config.toml
num_hidden_layers = 12
hidden_size = 768
num_attention_heads = 6
num_key_value_heads = 6
head_dim = 128
intermediate_size = 1536
vocab_size = 50257
hidden_act = "geglu"
norm = "rmsnorm"
norm_place = "pre"
norm_eps = 1e-06
positions = "rope"
rope_theta = 12900.0
rope_fraction = 1.0
qk_norm = false
attn_scale = 0.0884
bias = "none"
tie_word_embeddings = true
parallel_block = false
init = "normal"
init_std_qkv = 0.0266
init_std_o = 0.0
init_std_up = 0.0266
init_std_down = 0.0
optimizer = "muon_variant"
learning_rate = 0.00191
lr_mult_o = 4.0
beta1 = 0.93
lr_head = 0.00466
max_grad_norm = 1.0
warmup_steps = 200
schedule = "wsd"
decay_fraction = 1.0
decay_shape = "pow"
final_lr_fraction = 0.0
batch_tokens = 131072
max_seq_len = 1024
doc_mask = true
train_tokens = 875300000
max_steps = 6679
dataset = "wikipedia_en"
Each number is 500 + 50 x the weight over its row's rms, rounded and kept within 0 to 999. Layers, rows and columns count from 0. Numbers have three digits each. The size before them is the row's rms in percent of the matrix's.

# layer 5 attention key, 768x768, rms 0.0459, rows 353-380, columns 256-511
096:462446470536511536507482525490552479454587416429417480429370513550467475529512552452462360423434471449599476511474527528436495490527474447400574510433498472404511467449468591608489428500485416552431523500446457583476456480508539478448487531550428436515503501580516569487470507556516561507455439517505490433455422454441508452568488432542531478445470500521538512509520519550545496488500402535409489473508445462495528531484456416445479544524455505509444441490610527533495481491469550473507574486523502467488473525485470454563492531485463546522462496433486550404482622514461506538501509443497523447465473478484499589459441472563472444576552473448546451523549447437521459465436498488509451445494454560458500517481534552548428539551525441518518457507491468536549422524553510
091:528507567484482460525573495514537473510577523538555432438563577481507538438463509475546459571567510505421497535513608465524551456528531525472457606491464473567478416436539479476542536636474494616539517401522519484446541480395537462505486528460550513487552456429479569423477505464542437528459504562494534480545605499515512534514486549478510444450469438491514519546585531568438486460537532537479438552592583395528493527476531415501540427491505559498501550410514513538533490452472552534509450567434522461457470490500531512409461459461446523492480486464509467605482552415470453480516405534539441480484521560516448536537548499497416480463570465441491447585426545520437457469421548551499573499415487513506467481459511568538538531505534473502388504569464548464530495515507533
094:533407454490589546533494425445448443477563472516498533521535452502552463482546524513454479541449510556501506495491479522499547392417514526561551486545560562501539542483575419457564448471432474538451490629503571459489599500546416485493546488504538508479529452457550510447475439523400530520484519475482497486485543558540454502458499473527508460502561462436537504549551460535548566508569465607478519545444529477549487513500545514475505572490458510517497464519506522509554563515505573493440455530484474536443540548517582508371545478515489513512493471519452532555489524453502496481479548545532481454541471600551497514503503397492384551565561484477496493446510468460485436557483487438476445412533576514515528424468530501518423460529469462469510482497486457411535541494520493
096:537535527534449636526449493489589503405536606562489521463520543559433592574464471482564467577481551465591464419496528486472516481405439568607584514498484478499506579454467525471435498568563597504498483550528441562431499480481478424552562475456598615572453448572542476571473461571426475542527516452451489525563537474455530544480493570517538518510590520469465568561357555435508529392430485509434527467595464507475500540490462421434577495484522534498456444533501465514399503470515470531484551550507482561451505471545494533469463494462571420471642456513447477515555526547533488540519471475556543488541428437534587537371491511584458569534429477562474575504511478450546487540570500442534652464528482414513466485519482556473418591409526568530498394461530589418475418525524583
091:472460529521430590494495560480468494398537492401558536581477520534405489544453582504514466494428517514476535586542516431475451531528516451512469407528472567390576472561478499514541402568455484519481468454465473481535570577514553604536441570494377477525436493551470516524457502601528598531451522373461486445457495514601535538494534432512474526527408551512551501513464481549521509406462574497445428463474602519503461488525508462542527537440501467449545639426513568490431572472502451471509518341469535436482447478479547430444583556502543532558385535474583440526524421569559443415490449407489570344519540542504579544526561500478511500456526582498536524490485466433389606555524497464402580503538415524541552520492530595519463528453486414472527493510547489508489491530512523
096:606553538516580413468418470471539427492458587524465461442560455549469501532538515519464488556463529424491444506468474511430522540500485529502471470507503422451588529448539515530582500450585548431542515552524570518453415559458479562503509453482626528437519501458450535499494515503506513509541527539493464422467575481585565611542467499463577592542498457450466479481470461588471412585518502460473446539547483488578490509486456599439548468606467494439411568518524490538551505539603465508525528478569511523466523499414477537542465526530513511520480447430523432424543439507539415502515486448465387547475494449524567499590519527495528460466502426499472404479559454500509482489420505472529445533533492520540465504594557439568470404552509481586509461490493623426510443496459580
095:503566445561520630491529570459440488489455469532491514469487463487572524549503505457513476565528546391471446597542628600452593498552550522547560400526566565477415390545461464523450611474508477447516436590503493484520467469453545560473504525567478526444540524501576507431515464441573416502444513489558646589500519488505539554475438537558472574412442457400421428463495552442530563419539602515538527507505533484473532555432449610513493542486552458581384567539514563567470519411476416509482539501582469413493574592501424468492477554504446503589576573494510517473496510449548474611558496518488541485528540490547467475470531471485517597460431550471466525487584520442506482524574440452443484449502444543476560459444465564428324423563515540526493633536479586527483477551456552
099:397560481452539512497511610586496478480473484575554464509533423490472493503486555418469543497489478455451507579501414474511443397420485511543467405489497566505470540545490496431441563503489513450432479475554483466519388580462496528481587466481574474486410468536497520507500490478425508467483616462507533482364464444568371485484440503417457513508491504429446544466513599509568468478455398514506407411378445536534415562557491548480629457557477583509455605482451550547478386365539507581499524514543423504448474513419583476447419600399548585473499452570448529536509537502457490490544487549483437542389477456503472485557541478514559460432546483565581588448515547555479447509479534461548502503452612481441528495571574418425470535515522480519474465483451486503521503518512412
090:478509439451559491489446441541496484503490485550499516412438447434436525434523440491526555491470459534533613456532610579439492579470571447476367521444451507501541462473502429571428542480552444455501527540456428453436570465494433464523477493492533525523488432652460458558513355456558485576440512526562529514446543600473503512531529532474524492429527548428490585512393498578592470460411450493504469511448542456535418482527464462540508489568451465381515469495572552432438510458510474500442579483460468497453518521506518546542482578477565466394491535615468507531457453544484549502530525484526469527450493417431449517483457546547539574522550487554481452556512455557420511506493482438505505507550365522361532451580435509431514418453441542537524537440367486542512593520500547
094:490459447537464431521477549443412455542507554487482491461494436493527539544480508412502520548481542430469564530459558460498557570482478522485509508408504499544459580467480467575379614474555545395410563525473402543483476433490483575512508537472580486467432533455515504494411481479529505489386570525548545471478431507563506517595561429444518485583502492448526507472462576494540513569508512511460547533489467424532492542528508502468469578385546473460466390452507522565477527554525528545500457517440551569562504475483442562506470510441491472493432543442404521566487467516587427538497531517470514448482476493496566507526481480465467599555571496574528416565503544320527577555574559532428445445472501512503480507593562498456526493495470399455522535525500553571511541453491528
100:539461483507527472499549493502570545417471589547543481547403469466554499511452489534509537448491511481564483570495562423587566498432467387488540543530475508459491518477513532467553520557538492453537497467551541478506475455450654500451558557554564439521543469552466513622368529485419629539476437499488404489529511555497447374492498535512566442586532459422558589556478502484507525414495589454465516436589566450457484479469434473478476524514460507534545484436419509580526464474448497540519458502480522391455527541517513556531489516411524483446554433527551489458470450428549487459439471547558526518539536518462510515551469461458462514567428508456492508517500401529530404478628512414490614459493562497492450531481462512491572512452480588515526552519404503560490489487553525
093:448529477501564485410466451429504461400533456551560503465537468467532529442500471482501490545502452544507511385586490590481466530529540470459509585524507523507486587486413533473418493483457479482454526416512447492577422473490530510422518548513551577429515558439616481531486546461482472553529441526518470545589455517517515459521451506439463474541531483493504382417501540523499555429520529524587478467572563505547576495515530522551472460465479533454555476479559478503473597514487497493570473426439578540517498493474580484435539491416548529573528424538491575511463532517589522537471470490550516488575483429497512465542587493433564482500462430483519557561510562521482550456475526467532524444440535539564549659442543494538533551507526504455510440542480488477504518473508446
096:460564489608604524502517533515486456459554491445443530525563545528586478478551581445577471504483438498516553474434450425482440535533501450540463522594486446528409616536510536469420523488475583475515515392497512541492411417610513586508502564392555522520522435569504490542501457490410544520549466515501507419407466507507499445595472438544470445499453425482496546521536521567433470625592525487557494510639502462497505509511509508525496528503479484500533525526482485507550526463505546572567526454457499530460440513469512442474523461462569523560616471564433459542519499599506496447377495469530390534438545418489524519390452499569438544500521446517494414491425388596511558561420540475486457479475555565560527522501584446560518503553542576374497449526547557563418524518421523
092:466477525522501623543409516432396527568499456402483563427492483475572529603507504532543575487455496522488426448515485563565387475475458432573506620461496519437531470502569538554607524589507491479517455460579446460523561519543490486407476451424546527466458505572450545487630513599508577469550486544502480446519544499469509394550510461589539583528594440508526574499422510435487496487487516512443429510524515488620488524445412445469481523510542405501439427373525455555499488476546481433534522533449489509525480487478550531557488482558504513472390453479467510513536498490503460439591392566504647583593410459517536540494520555433481513487404444501510449491466451480519576561567451549509501469483407467575502532471539542474473470490482535552478473541545548478501483557549464
094:555496500402476484537427422389501557544486520532591471464435587455588514471652521443529439495490459417450512493555458476408495579526462482398572475604404543571505518529431452525514470554472576466519449429555517530503519486513480470500600509525472506483535437471433471509476425430474499453520476527492429535461554506581449449586502471521526527560510489499492443500534371546564479467523464498508506423514526621414455454497506565525437524520497459474556481383400519467490478466549547494516416516501585482537520422551568432415415572526565567469556424531510439522524488402426433393475521515493492466535550492391499518516547505493458487485485580514435602542469456528423506567515471463594514497523370483515447435569536508510488577459481502531477533468495517532460487488570552
090:438439519507480566450504492467487485499450515469551456440528500619493610597486534477529473471494444437502518440519579500517542503546415451489535407408532463555567442564553436491447526490559491556525401507502461562515536617482495492540454505537485440487531446495432490449547506520509592424457544571549464688508527438523487464540387570380502425541610437461500437464452520485468549492480469519605540516514425475533409452447553467480499526529500524532550401468455500449460526443556487552393556442465435485518489588577574542498554471515465431524508489534527396484452483489415563499530532558475460457367441567545659537501519566474505557414506437542549531446473412487540483483467465432489562524475546507490532541530507499521614579481386540496480604504422501539456471535539519
094:535412494532521490560514472482608557528490493497452522475536511506506560444482425569491440473502517487492517498537525382596522467521431589461481505444521518476483460534537492451480544500554449459452571496563469495490551455536546488627491539530502414449503464557436430526458436497473618597473528626521524513557481498525499486437517468439401523525481418466510427490511515533525504553461499532498483514563516462482425537484453489583617497476595496481394486532410373548446573523482500552528397497497476560480586445474570518467494457551456551469421468446462399561445498430588518476450450537502520568527473480506421454526608580410492487504476508465446448602571516450539473528414515604535431500524572502560577503472473534479502503488450563432445560540545471458437567504597497
098:547514557471411492489524421494524596507532518428495605562497510383465513483532475574476479605481429503502477457544519500417556531450571516472556454527529592476500410555502553483470541491440555543468618483484517492444551508457482483506452444516600435575568525484522581549541484525408428465474528548422457532479505447577463435517631514542567529561461479442596499440504465521530492419583550503544484493577533467455451451515543543512495493494565527509540530472521523445477508638498490395551426448523469492542580465551465583466474413456608555488501580446500460526524458493394400457472410496471514535553519533522596415536545433540600541467446507490461476483488492537527499486500472476460437452536552487514561487482445541530531585467484533415378563455466480509441484500570484
094:541517548540460538534515552489497519594490550498400392475454474539540499494454546538581518446446563441499570610527473513491433470549600467469506406516492440583561434504470558478498524520551533417473569425497461507587436442529469485423445490488528513432486554502509522481523390513575477586473447514477491456408511519495444523420490435588438521431549472523417478498574558519507493556493431485477433575481492477487499461432494482523537378472548506582510476516557491513510414569475487548494527474419416505564448493429424540438481565572439433516409461527501586603513489521405467578466528516421495543599494540500569523579418526485516423469537510524648471459500517516430435486554482527567479564430517426469479512549464399451470551477563566653569524571548502513427468478567486
092:489449367502561427490532448524513514542558521450574509537555532412569629514423526492490400492414414467495538495570400448548594499450499481471330517532512550549512524505450546446538501424441563512555465475468551486547479596561476400454488492511518481467597592485451515524527492514454484410462467560501515543423582520471501524530453521442488444561489510567587542496559442539472487592529605380574477496482491488545540429552433478446525514606441564553440502514493464459431411534501519507529511543448481511444533561517540520552501482527478498511482524492531453498480506574456513501516500432501479475448485572560493484499487423425443532479422503585497487508515476437448520441492569523531524592374447536536592595557456502511652552484476532537542412476494541483534544487459405
093:437644399484606505560479400524545517487458552370491463547580443564417550418438527459573445495534546577565519514461468509533538494449508518532543465507607487551450428496490374472483541516403492503492458543559458577539502504573481450478467500484554510493530443483548409512401494487499517491585476483465536517534463534556531506428462632522460491531559519526470502505468520504464522526436529467419460408412478563491537471484530463431470505489499556541422447578596498582555586448512475602461501439440469627523482575528505467565540494532550520491462485491486463529496528489401413481412406461464501566468471508417473532488442469465433545556522561510541505461479566493482544492418418519470510564553543489580508446555546546474464536525486412510494568498523462503494476494565528
095:531532478446507501449575434519497537479461581551524538525540388466459567561414492456527526419469455421541537536544486423503584528508555504476426462626505507583441533528571489499553484561475534530467568570473547513417540458554454511545576490434578564462545532459478602554492492410564557459412499531500503438471515545523550494457485566482464545437431474479617442584455523514530529496467471464509527512480502545563596544472530494535504399473504510445453511486540601486412537547464544517397462529434505487546444460503425468524490469505614507524517463547465547565436491486510545504449482436561496579547557529541459596517447522578467476496503405560591440471404497505457516528428485501557485498496502513498431474502537510515528525487557558470472417451495551523512528476420490
095:504498426501437457505446517454577442499491462533479492517501449533525538492487435471485512494521513517487461562419403516495561464509527528498473485562501519558592499456540482584537447472474369468448501479540440522559440493439480559477507514502406510499567491511576554471433590514498496532528490500490494483505532467543618532510446536587526519379526530459506443514576468535525577447514535509474537411435423590478493408504591388408510530503437436553530526476460481560489493488536466542564501476479481504479501522503520466524597523499539511488469576545441526569509503578499532558456536470445527523431430511512519484514465578466549522489470529406495399534417352476479522487512505467499458515415599496530545538527493454507542477480488541558418554587578551544474572535442530
094:538554523474534404555438602515459507532471536460580553471413464505428536471556492548375468411498510525406509527470543520528460484510510491516417573520422526341537538457492488585513570483591498416525524451573488543511473577504472478426504526506407511509522574424561535498477541406495503511469483555490550423504578580397519448529540439518514483530463513447485459605553634479506562505582430568631553517436499443597568611471445478476589540483529505367532483556510476548474512573494462494511497537530579574432492524463367491524435513587471422499384520476414469486375484456501451499524422470508522486487447494573488456460461525413455441493414555497481490409532551478482444459527554523516502489519521600508504506536449633449570528438408560561550568362550443591497504461493514
094:467471488525513474424517504507465599502484463471500607497613531473481468567557508416522435417508493456480497483548481420467499401491466572476513538469490515465493504511471415532447519485489531522562418561445492523434407546538539542502539417527427497517488466541466458483471527511404486591488479480443385511511430513450573493494573372588505499519428512508471471476471569555487413455461398476447517446521484583566433425470441550493507452582473473500522521501413422441528512536412423490538529501450562419487485508519486412615418452453477512573444492530405434568580529554455556489452458524471448614547514508450556446542523440458583455511475480432413501558555477518525576490523577483475534463468613498473514562558427518439502547430538543532508567481479458514480495572491545
090:548539518582539532504474462432512543439499475542431483510449488531495610494487570594406310510443450510479454554478470509490590586527447480522510550484490542576510611521436581462586562582522497518529515491486555463511466395501465485512491538601561420455369404453533560402481556472567454523544495419550453502525534479499514570567424504552460443428454546553515548415527464538471527553586571619517512545490487531556489470522535442515572506541453633550516523573555418397504553484467462517525475478500457516594411440500514479543545443535458566603532491476453517420470537474527415543547449536549555396412548480445502453515502507516496439466466461509510492566439570610519575540426501559469492471445511600454521458523433552538514403488511452553495465414487609458550559459454468
095:502450488520528587437596552525550509515391498490419524485537531584508536570540511506482566482473459425525495513548525406462476411424502519498511523546507514452605497493542452490517491572479497544608600448482490535587563437486439593507526467563456450528518467442408494526439557523596524471565549417506555523548513517529470563470427507575577518573468534484478480447488485459530433480443462414448499490507432462491473435436459471531500511490527548493474579541518478443471547494496525463485438504544514527486446524479516493501561586541481496585522417524482450557534504461488363579535513478545557640554420512435550607542529475462536460501501457534541462483522481463459506537472431512508496479587535586523555462490510539370526502394559469424564490522515482457413452500512532
090:565561408489454524583501481489609456521421487441519559507482504509515518462455566584544520469535535559556545525501434483513547429453504453422437424602481498554477546468449603523525533451557483587493433412560436463543516520486561463555526338532542540505491576503457539588502515543486464525550559435577449574467568565477584477482515554547396557458563527529526509466467454527533481558385510508467538477577530538427449586531446503531426539562546470537517578528571422484478506526451541540441489419502450584516520651494469546528514550398403560429432437485498549447528561467558485477547483415546544455525473502500518491401542495460575441490538531514600503486449517532583450443468460424403576453476326519542503469518542504512464510471594407477458540533459486560487441532528444
# layer 5 attention query, 768x768, rms 0.0456, rows 354-380, columns 256-511
093:460596445569426546542529421499447578481498386510453474553412560540499462521497408437504571615553476478471644347474506519556461517564510469509517424512396535490531473443556513449498555465525500446484471581496486447531491427534465514435505504504381575463582552531497520405485533619572484497520479545464453380539521474539528425486474461544541473449522529495516552436418458546568527545391496528529463426527481547472446416478450618505532571603509450517526510471547555509493468488404497575460507483471500532431529506463458538405539564493547510521529537551484605474528462515597528374517569480290549516464451484502460535521581467498602538518370512446463512581490554475540489471506501419568473473553516456528493392494509437540477440489517507603449535457472554477476615460477460
092:440511504468564533442508522510434509618482520521587478530418468514516482476519518471506602460542466513454425466660578533568454421562480536461454379525486456468545547512462497516416567529446528485529497512497486449516419462491497476516479551583439440503470475499498525465443507481486569450512421532594495625447542520418550452512397505457433477525579483484519457472542404604535472483472562430507531495461454598575467535472591511552436558503491505502514554383527500506499500486543522509496571511499489497408555502460540485436528535487549487579510561506433504515518567532490424510406474507479490448453560479453479472521503406515495506540430455357392607480529472483472502482561606554501562541549524444434560540502465509490463446507567435559501467463486447551474473512486557
092:530583554503496414552552488436510462499453459559533492445522501418449513515497592501538502573500420466457524502565492485493585563586593537437436536468526567502380578585626480540467513527442479461568442483558493517574563553471523599412436510550437497490517538488515530436502508510543516499413522494340389533507485521512440500542500431485464469385424515485458562503542393508418473611491528520513411522492475442621536470497476501485462520545533453530563507452545473416541496509530514458457446448469534552501494564540417535455428505512441567480482552488513546534538465524499449483500543434568505565449436596438492527573453488439545480462581466535449498580515557539426500485582471442556481482500467575601465536504400474497494488492470565458600481524454456542446431468478433
088:531480567548477438472508568510417477431510551632574463448434489472503410476479470505537568389468581493588491568530454465503529535496470454509534536516447505487494505515434422446509372482532480516487564477535518529531533545526573512506428617460490547458527554441532417473526589516428464445477416475484468514503483454553511453565555492470435446480612484537509497503544520458508476526525473435473538514450417437535516491462541493556485502446446488471561468580459467527457514438544557469500431454491501450374482524458510639449528468487433453490489570447470457563505499470509536514503539542491599515550540490461465467503447403506536466407435553496406523540553578494490425458559536500504501488462451550459449605510494450559472440500508542535467536532525462474509487508488452
096:522439419519473496511464494496576475443505493507492598542544542449410582456443406545484586509521547612467493484458439470463518515492599511528552411557516492438435526648420464458447448493516486496535474508502517459476551497560519459494481543506460559443517472551463503576446490564401435447489616573472536401488522558546532492454534501566512531569502537418540558568541509428467507605502580462535582480524500476452482371542532487538497496559498496530472465496505508484525498504414487585467501417501505535496584518407542490502491446605518558529448560542454545528458399455475528519543437366436469469525496509505500440475554515443442504514482514453530494447531469386572452525551562554448494401448499468495548508530449502575558527467498577470437510494574506540431465523587521
095:459426426530561453549514446399577424549515561482423370607453491454459505410496522542414561463602475536488518464617444517510504588496454484421485514459506535627438539442576552461436569479459464390481479413515537526597378489487511507497545526481541454456512525574490488553454499553394471516544435545481443467468528492440507560471453444455437571530604510449582403559470501427431473494518509581504633511548532507474505444462463539508487511475530547508555529498512497560481499581548372625410486516482526537555526425500511520492533478459493436536491449517507512424575483547519544403494421467477497537490518542453516464506463546542493469524551532507545495538404497549449499476407442500507538551526571569457565537461512589508487562489454467449551431493475445499491490521420496
098:456517595511409526439506559462573539469652544540513513481423464554468400426468501451529437445540545560462438442485603435561482594496564512499592414498492534527475454408527510630470440525523489575568558521561514537471556449475540462441465498567503520514463613470459490488529494546519523536603474602461473453583549585519633455470598465475560583518488539434497496529478515569521529449409549425540455483475514499445438535502476435519548571530449516535494490556476449499462548589443455455474450484582519497565467420510504430540533536441510510497494465431425456612523478492467532472535542457510506491531456488450544566533538553410526572479520570571537488540527515498484449464528537528511450520445504513506517549472496481525534525536482481403545464452580547581546537448478456
092:553456566469522622533439574516529534441495509509518495540509558528472508508514543486486434455439554509471529466497461432487572531410549468437485484526500475520570602511600419458443408602429552503479489503589612519543445534522449417424516563546417484606425449443387489549437532538478544455522523544452520459479533537459601484557337481473584515578560408580521444516493500488496513418506438447562457510523462423506515495483540532444530454520448452518570525547549479449506483543577504527485410489475570447583502571538527464391466523483514446514547377373532571503544551571487568494441496436569455522562591516443484449550467492523522407576500489456494458463545545461490515486504473572504497478443576547529550533447454637398438542467565423508515421551500518484483386561431479
094:393416480531572533533456437471463513536510445618494451536493509550492471460567534503471508545431519536462503590521496499534447485422458581503602547555490592513526508489466553488529389501528507537403542512505481574442506460542507471475498506623473420560543473524468502503515525439563479450598470425481483468468531475518524494573512468529481436441563496394555510504549584467444543472460524479481507547493528532433531481579480479392506416489562452555516463452533546528501426540498511480501518558615562510523612457487494422546507464586440502521423471477518465490561566481478488609433463404520553457456588430560587554561640465536556550495488480613455479443529528437480431529495410551470515458574512546506548557476536533563563446537518507454427586487418442472548526531485414
098:512441557517520642522551638500567481537528557492420499570409475505478486500603593434518637478527493479461522381437523506520547508589506576512560447468501516466518486554504495448449535490560477523551401483511432469566460425588495497605574507393534492516427476440412485481504551485541383559625461549549500435375487521437467507544457472422410534495501405539430467516537476528449494467528471593450489525551510520464461437517479537441543537665470510436442504534464483543439395521612496497541508531629465491581426502499505530466543509439355533566475529520519589487534527440566548540520485555429461501526503492538461505499518464538406486475439582573525451482511516505498586633570428529509506512464569450526566426397515491478507493555559415447487543491502490544510529541499493
094:507447614498581476480510469468434601501511457511513462404492449490464502466542516503433513469477492543505504555431549453491492461515398508455601465482525457553558478521513452560497452473515451462477490532571517534409425484614664507532425501574468512387526451513473473534495466452491519448533513451472457627492586581565465440505501485461493431524496588532607549556488414479476437452525530570467507520501508522504529429460501530503519531534499460558405571494470592545595521475512465532544543582528422463505513486480522483533597447437402483486475581478465438585508382582468455494484499431491472447467588410485382545516538612575466481611454486498486483540521401609499478507359578587483453565506486411491456442512487480556440487598462518535489461590404590531530480432535530
099:432432502533513479519520545419499478511532504502542412429550395508458481414551435508533495505496550551362611486483546459561598585396480492506538555448452566496546500498519520505501451486496515580455480541527462465455529464517517488499525450635481413503437519448435496460502538436498492493486469522509506505429446454497535526467549494479504499493489553550587558481493535458465492485527576419478482521447479409567538512540505414535408500499509453565441487509550522460402536606557564557571383479515452492541462473497532465552572591491496480452404599511508502479525490511520523495565525561550509486530483648605547403555511651518498421484499423545438540497475607466547507492478506501507478644492538411492510433571445468540472547508495487508586504503555541556538528444532548
095:404538633479563366526514548493407519401482575560454533471447522487449413517547385507546454441542491481537479431556506504495495474503456558473522464483574429581434516513496599450454498440549509537455486580493523516512451525469428399536533429519428508608462554466487446435548541416387444498504492467502459506473536446544535539470518498439532453492514480447502427541508508481414471460540450498469619520499573543489496478515538451500576530475596464497569555561549441581455518544435470511449441514426618574447561516592477452464510619562457411490529545465476521524458545552540484498524557555518501445488578535437454484492530489599516474578520438581467408520524552478439486552593505459482520466525436530515456450541552519514432491451468520473499628426524504529476446565552565
096:469461553515504595505459613629499519494478550437502455582481554573503431582533583480509394506532512521540617484585433476466510490486515550520513496531505413422520447495581459526503452472592497474466463588498512519582487490453491397442508418555552503546498502461482503477568479537552402418490594408472405450452549458573540449474538496422455551527546553445460494473554561541571549524547528535524492583572499604483504551498482563477498491580585552538480452477399398505519602560599501564537444594599464518478413549442468461585446478453508410443471644467472454492552476446522545540519600528600512490537476474609532472393484484534428443465487408452603548385605483521485463429506476499566512476483554534474510504495518520460567498494465563451489467528479462554502570485457489
091:572383437429439471517511567473556467509409449585525587552545621516438462500571486603516502485494542517544461508466505487574484499498474519548540495494520533449535550443451448526522415536548518472475501432530571492526519468465493531491514491527487471457538497525574461504512426426519524469468426527519535469545514585527490433504499504554485525547552552508479541473492480531627559484530472494428556516538462540428500590503485490449475511472448475587463535515541446539507513469553432502427481500471542460472449479483401514589478495449465473456475370568582539506464421526525426472518449486536564457546508462585458501441477470564459485487518501462512362541518492554491540448399448538500479446497487479502472505520421458486516385534544482493552441507463535469452645414429548
094:482524527479450444450505504553564504506455586525393538483500489389531465536404499419488453519530531619422438615461537517523523514405522461488508488585547491540501476473517522495488576550423516438505516418455539436519426526495535593424503521530461446596516603443488548520501454410480483514513494471459530473499519495513541541505546546600510565477511508559558593476488517443448557480522454518550639458507512497404468488550484496665473560548564537498514521591420545529571515482498529565568435485525549515423539477562535488478561519524587507519570519553415440506554539517471414565525349497515511418460473542476447473503564482412523579548484490485518578463479508517568556516473444388476481450455597505484591452409518394551437432524579483461530498496474501477539525526470470
098:467479548445532474577442525517586490506441490452471506447516494499500674528481462479475484543508507490543524504467570517576526442548595521411419530536562488567452568521583480500503546475541595559501474488556467509495508491473527414462507394635524551543489539521554427520550548564576521543504420517420483491560509489453640518477489505507513571479515573501518529524486429485510555562419542461531521538534415390531434524539534535438443487502526401582458549569507488602524505577464488474462462580485530459491541509479504558563508518571484536535375503540544428429496545525492555542452557394587588469435456439519522470454570473436482478575528432466489438480472451454511413461498488599552570560555592497561513488491474522452409466564513460542528462506515488525502425503476528
096:565484489565613517456552534453519542540525510529435448495515498538513453469539459432512535369481535474608612526461498472452524491437527536521511515562480563534526499521510580495528542536517466464502456523613633587429471407432573482489483436523492435546538533488473394409436487496512509415445505602439509529453393502520525612506537528432546434501464426446658558471501588537445544501511529506470425491526476438385488474472545439509565507581566514491587473504547576547448582476486572598475495462448467528460562445618425436456450487563465490520504567543537453424536481459474574549457488557489598527571428588481553520450539516566520558524512504505541572584534504545478497481525463581468602484512501464469501494406521494514524457541443517405504518539536460508546539467563528
094:554581472482449541516446461476515488579575523502490505463539476424499512482457458530582404533554507411444511472508485491542390454519566531494579424445466535421463491544515433552449509599418480616482479503368465465565456479507536479461476464525595527494516513512622403551446526463538492513555559528442499485527542501462556601559491514457570490450484541434485585388395576466542417466542504483512497415520586548475493502454451450514502556462603429499511461532538395482501544449429521520550504436497497406467582440387429448531525502491557502544549509524497605465549483463471538423517532398503483415483452453563601571552510566503415428463523467512535482513565502506466540535527566493521562461497443542494466543491526613513516525562534500480529613560473568462417507492545433
092:467466559456458584525468600448494518529446506487420459575526456487466572505555480538506500466441586450506426547488528383450582501505430410437487536548462600340451410553563538469560453372438460382513574483516535468471462514603500474526518470488499468427496521484522496523559531499512522413410534574494617559568495477553567457524531445459490437410498476495544452509412537448538577422488440572438518430477560429477512465453527487594505473548500503459531530530565474586584423472477528531485535542478528510481524540484443476535445531388479504461411571434458473528490443588618517482512577468535458519470452617602546511437478544496444451528459417482433477558494477449521480449465552574509514523502519502523552547461416511490429406510471492421485408515417494561564418550556491
101:489503507490615576534585419534554422486405488470494545444586567503502470436473552468502527527515552510541583572380476444553475491477500579551481432471496439500471423505479461441475577532448572448483492531497585533555463501613553470423593548451417543505493575511527512516548384538509532560560497521520575499446493466515600476522518336481440443483464461439517572465497506519669484521501511541471489533520580469501538459505444510484522472551507640499482446465527612639512475546477576448576535446516499528492516533552501423505493528517398456520476627355509553580575540467413428466549538490485484669583482430537578609502537535443540490497476384515449519547535552554457533494501497546454582457432561543477433493430562468466469479420588514526473508503566519542545542494502492
099:542518560491523464505472480490369446583526503482489531510442466441532463429479536513436446505514437483456542417530565500525483477408513385508500455514555388429564575428509530413526539492448445539483539584510584365534526531498558452477523547414540508458563522356547492473494536505494508505451541539424404563396532546492533452522486532458458539487561460630473483499461467506454461531485540545533589465504502522496395530462528528518517498441510475477520439511490547432527559511449588487512410490382497455559473456554591442456477537519471440519418463503432518493391500528549454459510515480501505497502545568529443416487527441594379366512502540441439495472477502543507474544415484522462473455532533571527602509505578483478495499477518501534519499486506561539538634519562456
095:445478540512394482452407483504444447355526414488476481501534515564437506570438628460585555431490514532541509544513481483434547453479472475402498508457583543464514526468523445482442517510525507488477526420555483565512512387595509505570442507537505570478516506548547476559451483556441457505528520482467571521489502516463573573529491527502418466561541427545510446572480480599486495509450526522483530502470559520562514403526350508504585602513547445436575488482547510520576462403523509441544545510540491502587495461497513522415534523507489486467549452489428509549516494523556479475461430512619549522481483508486460465493388469504493486438573543548507492384471510460522562556523466491500546477519395498445447510490602524482491547493470494415564541506574574441444431557515502
094:499518598393418504492491430505559410471458411551542489475470522541500536474561487455556546477456474475446472450449571513460478437512504540451526474507542449545517500486518529510517486436493396588427528533449397509575490546523478465502479553511466492534452580476472427502503476474507457395509535560412490548532487449549510447499421509459494492465563479431477526492533422497513583552521486459537568517467450506557535548551477539459514495619461478579516464492483481455500485480475484463441531530413481595509442516588473459496489543513477502506481495506623474466421513447562480567530480525458459509483542455524490530482535571445584512489460480511513624460440523568506417475521476503443488390500447574516547423582523556409523441542452537552479544369439573461571542621453433
094:507512523502550480463505494491554513466447511503570477575517562493531530559588516525480557452502443600531541536474545526452557558606437563445564556490612401489518451499557517401475522568448513541396564558449542514486522532465505466547503503549606543502528494454526543621453534438351504480491473483491560505478463528521530543583471495519495541410537525509362472470442470433503431448495413509463536556366489474493502480547402551550466369470513436513497513538590597510495450451611463479461477346403560446475483492500519494487538538481569440532501542436530444539509412450569573529511442474491450555476470525509477479379508470520474522477493467502466420456531528531500561510479453496480384428510460403486470473431449515502510541523621377573520488471541472493491493488446481
100:516527441417478481568507497521449461467519443519565408514504565463516564465545500482526537621498496511551498590484495523538497461468488622502527537464437622491468444498487578449505489585473466500528541401541481586495500464524501491429479475562566539527509598532473467546462456472570541503522545481495536468510444429517424556496579583467489495456489447469501490531482471503523526504519549603493538466510467505467530454479558509557441466502494590500451426535470509541595551463456493480436540481538431458494497487433439513529433533406462499627564445483551515503502457466496395531513498500448362436487493491560452434547456497528468591427519452495501525493395482569536487404543608463413473578536475564460419445533513392653576468561442524506465461484418562415470447489477513
095:431603535502521440528509574478488462462549555544526521465522626509501480484522499360535508575472550547511568457458560447494478572534521632449524603460500521527549453414435521590454544446572511453417473489466525567484432519572517549446430495442525588465482374481513565445495494460436480555412566540534481537573521471403568480457487524485506539576441474559377549411470448427552510450443527505562516431513492537484420488500490481495465452537486486505528432517563511614432516527595509469535455446468485465530566464479434481475535529540541510438568535523425465499502489530491537518492595529504459496611519491506464596493630456525472486572512477545487524484510462486545474491470510481461404486455456581469466600483529448424551440598513577608442434497509474471448585537558531